config.toml
num_attention_heads = 6
head_dim = 64
intermediate_size = 1024
norm_place = "pre"
attn_scale = 0.125
bias = "none"
parallel_block = true
init_std_o = 0.0
init_std_down = 0.0
max_grad_norm = 1.0
Each number is 500 + 50 x the weight over the matrix's rms, rounded and kept within 0 to 999. Layers, rows and columns count from 0. Numbers have three digits each.

# layer 4 MLP up, 1024x384, rms 0.133, rows 705-721, columns 256-383
449486414506438493580572422557483581520435581501507509433559485538426503485536423473428490553411430463584485513454571605569446598523545440516498465498473546492523534554512546496454537467439472515529493404537502543503527523507467480534488549570554369438482472568537497412419578391541538508581461553566543521498409526535461522642551487434427562625498540506525450433421487500431569415518
486529470525557550481492523517484527512464561477506472461475507509411518490489542389488532466562491567515438439544514447476437454466556559475500430456458538504429535479476594546557463411560549550571523472453540465523522470473516557548513541533418499482455534527428570511558457593581515455396457531457501520535406565527456543433539421508521501398468521499418557351411493473574487564506
612425540473566507525430591548486533441515537468420506464458552462652451475604430573552436584535472528401501430483468475520555440416440495389434425528471534420441441505499493476597472490415534509500454552446588527480411504566461650558534438656477516521547506634533471565526490425441415557439493424552572470400512499473538659480530446522475440498398474514455553484475508551534504490457
483487471438565445539464504561501525467449472527526587469489549630652545437540501607460484492518464554480451442498470480516483496540529456430558495465507610447553516555495464508513503580521623517516553521444504440365601410436532518446482503490550439457531421519487435484467513561571492518391536498459540617441525517415489518522593517402554410512547554518510410458420500471431515520467
570545534571505517460420550467463495485449486576469561495456604471501443507544519471527445532548495412411504547520482488501404529504572476461439484528398532462550521526449440507496494462543476389586558418477557621527586485480535386546536619523504498486477486487584462408528495545500454513501523535541438493534513582486573431356518504466571603423509526490530581492398445498520568456488
489500530510360539532432595474432521506549462537579481514524388439410581469576435450605392465537467431469575540504558408587346579578506567535478575553430567473386539628480376469558412507582536494449467488433531546447533474481457471393577460451513447543435477450498477532547472521461339389507447520532439497520653592502466474571549495461502600480521458442444540554525512469558489423641
422536461478492446458508592573546452453525486466534563536524544447563522538549435443388547577411466517533324529519534545526525534483508468440516557509534522592457531501513526537518486423485495446518503550483523538485484467502462537528519491503467478545474427463541407384408530478488489509521577448547589518595586474375487504489604496482458538486503574355427420466467418469499548599539
467508425517403599403528548478532552537454553543526468425502583394481582560490470494516502439574432558575594600444515493505527578500633392514450534570572472532554540490504450544556534525455438482659557580564450634488490466548496511502495610509531556474459450405474525514423563496449473544469515507530489491495492476420427621463487463426499532518402487582443553475488474506496456536478
443387494511495490470393552504510470442505582507484496551415552535497538477499500492450462493519456467489510494483469524486529452510479558504518517469599528488452562563438585477464500616497517506555472522603523555543378487556495525499541482507591530480547556452530387554494497471531525425483500443472467482481503481477492559560537480522556490451535476476446489487462510566520460439481
463493506510448522530508440466483458501465460501496511427544464476551558555577552492537665465540457527478571521533518557526554580534486541613459537460484520511480511567450478507522429475497490532506538484483498469504446440524512522520480561538384492402493470481481451557436518527490545468444600511425498455513443446460507533431524510394534519520534493536491478499432506579483548521486
520509466594498489540527551471475469460373444471467494532518506479402504439513524519476578518550452468579538479551567539492503555542480507473456493540467580517482524515497516545502512523449501559461511540491506505493516479458474540457458561542526424538421485485551507442456566526578448564484529486557456446586481546474582490561436527549407515460550457509571433511446442538526464477499
435550421516455482498478447469523559539499445444598462469539500460486435617442441488489453498517564586507494440527528425485447504406487548501567478455552393591493502455434596468499512565479514480461565545491484385488526469556483505463528575545558511464485589499499529587460558575508496511351429408489427556595479446515535465550442414524529532605448517531489586552487577483465520580505
523473492574457488459515546416541456527500410495565486489486483487466501501630529576539445547492484477496505587510534532557421556520489592512475449477451477463552397493479477419474430510567464421487385515538606508516523464507454484586464455400516498524482443478578474449561442503514451489507500534553484405518510556550458495464477500488526500474592560475564426416424536457461451471524
451523492471471544413550430471466518498590524400491543586462595575427476474495465468503492481527572476522492524558516459587519530496547505507468544498466540455455520488539528482503430577568506576446574425479447573500505464528557494525513496517498438493396531484464426532468467517517423582557437572505510448492535468506472557625524466529452503531538503453492553537518554550414537536581
581516567446575560492459497552442477551466531477493519556502546455514513470447497426418518542613512524421455378591511489490387527468476514534500507548411482519540520609563570397493442497514547479493552494486480585554477542437465482420474430497489489383466551469467540500498512462452545520569386510535498487489546481528418527656510517436473496549533387505467486536551573464572455464610
501498474515467477566534544497502504493463501458492478512483539431423461531512515460520483457468432501457498507444516509522452549564470529571553556670527545453501525484547533464518537452544422508509561504623530443614504514499522476524474493570455544498581513505523501604461499499525414498453455471532489469515446524486514531472411612553571450534553429633549504561562490476480463531477
556620487348578422383494529469582477385549538474500462586501489554466528501436452479474441516483463521532530455535548540421495490454615571438542462519462581388463414533521525522431411442547566483625417447544470478605581530495639551510394501345478457502546480450559469556534531496466601440474494532483541504418445413515489497491531555460477579424463454508557462474438612439508578483498
# layer 4 MLP down (transposed), 1024x384, rms 0.123, rows 705-721, columns 256-383
508507475500491503506596468514439456462466495394551548588492512506391524412478519522441539588555381498457444496515584560523482564487596470529468422440535520508535444487562520550525452447586528517533503507420475468503477544509516497485480441495532391495481463621524483471418607512517527568498444524528598539536506662551433552555567562496492473538501494500453476569469538559508518433468
513475494492438490445485445546551457494508432541497503481472383491556537499558411420440505514532512522469470535480556441484520499469521462502462480445569582526505414550498522439525384433469475525521528484528501533524474392350516435510458482503560499494517520431417483459475595426497468459586472466536650427486498509545497524443456524536512467533414547456513569496565520478435526621475
512501518415492460472468521472493452489528524484419543506541442482570510465531518485514448476548505606392485439538516465524559460454552521521509470436536569480448484506458491523487478474417579478489479479494547555473499544501486542534485464515492543489580542568449477487423495472532501509561513492496528472432519458479510561546506496475512568532468496474472523472465488477506505466529
493498506489443552514449524550473434474489436506476488444494473473456424467531542438483495479511535567443425511536504489588547522485569551523576481418496520486514518452511527585480470470479506525494514469490488507422494527467513507530518486494479477511447546476474562429476480456570491484566552507505519513441469478499434531499451488460538624508512449470507484540473494456457520507520
561599508578567567532485561478541470546424551493513498550463426461502414494439465494619534559536415451510442552542491488484467517520416554548535431577515438489519588537509464490538403487443600518445457503430483500562479524479532436521411550505498537437485440541526408577390412598545480535537512618478561472528507525449546525479570550440479472483526503476483507449544507442474598467530
426535489402448486549475617467463431495561466480486468615551386532502497483708505520576486486602424390588510487522498531556434516508407469532543542549455555464521481511451494513568526463523526552433537562548500499537547457442506594431529632455502476483475526460465406504492464479450423470551417569556532481597443580533550492538553561573485503506516482591432472468563486431542577451517
512507360464496539466454424626526590520465535460469454508585458563547468576441443405451531494431461509385521510536530554479557466496490506438530619529443565477576461534520552597424544476470476523438502595483513452500567477579521542485484491498463529454517506481518541420555526480447485517512470454397495491509506503468405522460541449504443551595514569467398503458499483584525480664543
560501462623469547504480543536603510494520502483553488426571432488548429509445596458520495576475528492547479531395446521555559481557490469545488470469492512584500558619506515452475489569449518581524527409502496498556471462511448413507544484457537497528488522481561538533442563507516456528486507503451503512574534477562519536535583539486522539520414502552511521518581501399492449567452
461465546462488471513535508473512476483518534502503487479462474596501545514489509499697534475553498505525413510413473566520490520548522502489399525542501484472445535508574607488432452472570474500645459553510485512471499473466431415535544473479479525517471576487444488425470536506437522450470562494487443419499376589451433468486536502534510573529458510506477527549461461480559528442464
503536536500574537470551525528471464531538476493461447530511476544520401507492522500484510431492467539528505454526580442481515409480560557486498577549520482412460493493508550561473572506543421489474537582483504547409452453456495589419443459558485494535550507511528410436547553539449493475504458578512468396558480447543476523455452538448458488496416527482471567497560531537480577534561
566523463581500565500535462587464500627541509469578528426452612480538541469501491522607532462604480522561552509473543466510517470541501582455479537462544520447489456464551538511485564464502491546492597446523530560542531488498510530495453452545529351546480517506468556531498529550566406476493461384473495537451463541444549493524517459459454507437526478499514516485521563574484473518581
518536531545426506584525557510489606416587500545516441470503487567528469547498577462539574436553428542547535541477456582505394445477483444419396522501488474458555529566525541504462487465398487570488445490474553514469484495577457535510434592495474540493472483482411405626506417467477513472523524381557497488512502445582504441533586437540551438455530470504508464502528499414496483425521
466581502413445479429478493449493529457486494405529549518476493502557509554498452555605415540488512536487469479549472487534472521449504537508404462466471508553455460531540448557535441551565457521517516439551496522519506525510524430421507335424516529443468465485486508558495499579460515436549479517537493480539559545472471499479421455484421553491494570574607488497482570483438548423498
573579484553518544458511542483411444446504465464571429498560512419567483528568467545471563594530565450475575459509458525443484511563525539540508509469486424439526518485443485543442547576463578528498467524512494505475510489509504506493451487552459547472493455518446480494529421544444524526452491447423481470510521418479483474535533582531553509432551579522422491505563481489582534540571
552484439410576540534463491471491508483578562549492517491485498559432511580510536438487534507444529499493484539542472512554438443514511490514482556508479557543562469534546547474523477512549559414563552439398485461519511435493457471456473429405461442452530525466465528402484486512463441475549535425524480439547518518583415503399513552439533579497517489544431454517545508590550457461536
583534461515472507525480527428503540524540435533475469423360614568525550416506548527529507463490518496530566461473500531560504457472474501495547557477477471452463523496576530493485525473506446539478564454575526430521428534521487452510555505508491492530471469482512434558468418491478500500606533479539450374462467482403488419565451542503530458539533451471559448489432480426533464486462
567403499473607444486476392439508495475391479467420428544440484587519527432527563451504553588455600604560495494515447500402488512455541498578458451510526534417502431543614457578526411504579536545469520486563582480500439562446622493474406450320565553453592481519526522475542482525410512533473528536487509576494427437480466422550601539504534424483489646455501405487468432464519522462464
# layer 4 MLP gate, 1024x384, rms 0.128, rows 706-722, columns 256-383
559473458416454438500489525509484468447556501552480405525578427497501504502414452424478398507518485571493506484444511424496428496467476474529523594416464524521433463459448553401511435531445461500531495541538532425481420544458455465549470565518580482527465543533499584441502570452534450557500523525531489551440467578513509521530482463559541474408539423446534561526524417528520540503461
575403518420526535498491462490498539443480535484533472407357561496504519514427501493447483480493491504456500438580513542526580602481481480441528478490428514513533449518522412476606391491465478510517591524582522577486481552461431516445471420553526374496486469541542501525569527582463382505449508518632525522523525519388519515529522473522493380475435587534458437511428400520542554521467
537568488536491513506535523489546502455452584416482493477449491535537582568570428499460507502580461478519503492475526504463445556512513408496499523574572491437484483499485460464598418516503524478497485509508478596466514468503447538485525537458543523487544504514435550437476539506493575593533435430526411508410539487497512486570537528435454514529516553532542460545532468519490581426585
565388538420518549437564512483519515514612466521471546523503451466487557434420541429495488473533524465480560435475600553511484541555551408526499504381553480489393526523436519508417587535570547492570522513464498467428448541516501426473545487545496528409521559520513456586534454459430448597549484513480540550537480489462481489476378518510484545503526455640448547405510393527487456560594
458448490551475513514511519458504542497557530493498511486418533482437613490518473461544444540516498551490544476504539553498446495511415458445470460425605506458475418556446445462498506419625419482524588516468485432542562536440501593430561448454638462574402421451449453530467447500558500472497557413416472608509440523506496548437576448509402523424456500514504546405443446540487571420650
517452490467501448479496511569423413539475596537484553482564490445484554569451501590543465419481567491494528486541536544481474410551497562401543500473533527409522433556455566456627399535525426457551400468573489483495541497517498510533450434503515479585510565542437486391481510410495440493478499480386473581528576519485493522479451488445458528451517580498514436606524648500469543416519
581544485446570557478496427515464391426459508427438480533470547502575485568450404571457497515521425546436570531597482425583398474423431513496517455489507501446466400507531542529487557554409393529495534423462493540555482520569511552432540500506465492531510571496573467578553488464566460498490468535534483473527525460510492522465403409505456595500443497456494525525434526522500484546549
487515528479534468455522544508460556501561545449454488487515553454397528470411543514516534535535463473494538582497546519449521534554560481463510564500431512421571500489495577443431498548417567495504493491436383512407442506585478453471535506498510500499499402466469560540482618443572525488508507512482619488452480500468509517502554537454563487517498440445477464412553439530530502597428
487462498421469443457476565474480521424485533485509581532477467471509500492461518502585420434426511472488488503514515536539405563519492404535423516495479464560532534494458460553557412466514483495473426450515483462496495440516473468585582501453554553499437520467558469548514527475517503514567474515537583562389495565469517536571490506606476447521539486451520406484521472473407577561472
401519386408553501489456473494543482534508482491465543502423494517431447486511499540482497456458492572508406499498488549476585440518467508564577416613514477421515538376533485438589524500481501591500544520412571442606346504555414555517515518549460454568495465499492489480562491475571611641478543454522599454521491464448469432514449460567532432509571572489417543536423415530507529544415
538563622501464498586493416499448496516489541493475566473460486469448515586531430475596517502450539525541506466495519413475546494435569532561509500567516482461488511539487429540518443523516489523581553515456538562517580386457444512471537535481488430464480518516564449505525496445483539465473476512532499398474492478484490533406434479504499480424469485525444507516531431435463522576514
539511478442469538468510512461543541450518479503534489504539508519547474527458535559552518601540467492492501579523484509570553466471503446502507554496437581519499479571485514555540460464543565501488491453402450483498546468483531506532468501461511474510633550486537426489493515498450453522454539512483547562464430519550492499466540559516538539592502526511523496470530587525520513517478
440453497525470517477434549385493528394492619482464568482518430573399470512566469422536495499441472478438460491550464530513573565558473487485517473538525426478514448439466474473507565449443427536519450491561514398492478480483571383387511501443505540507436526520523556541418459456432492501489509445480531567464577658466486478442461471531431521565497481503518418513483450445384652479523
607476512471500482501459476515565465513489593511510452438530532511584519555539575525419512494479560478533589495537490551541543544496466481521480538560407545510456497570531561476549444492573471494469467458442585511556587541489421470395547522380533539467549586554446579391501505506531441473473462507441458479568490506632469383489495447505492490506481409486433482603561456573541482595483
531488484457586469516546389437481527461502475476456524468466477469489506426536535482387462459439570538451485468530526434563512452459560588588500469531560525542521464494565568602567452450523516447468490420470511542465532514526526459470490469550434495532560464447470576570515498523493552444520501502492562459359455451543406431489557599538504485462523468488544485502548509475589517567407
500509540502554438540487450535511518489470476536419428490441552453482462368494453499491438513538494566491580511570478475447502472543484530502500522495422511512533515593421489473545506544519453427555532545597501517494435398470573500508472446436488454469500534471520592506482483519506509451531525486416483470530537551446457564504503434474481461389608554528533578481461527562507572462522
566485462526540492451580451564568460432400473430532539448528429651445518505464570495436448453596473498491548447562486476523527411495428542501476517433472522518541478547568544523452487457594533512576567453468398396496518526610441525518486509492506470465461602416460482442503499504586545506495493546481422461512486502571483493584529458537525555400478525505536529487481473451500497483503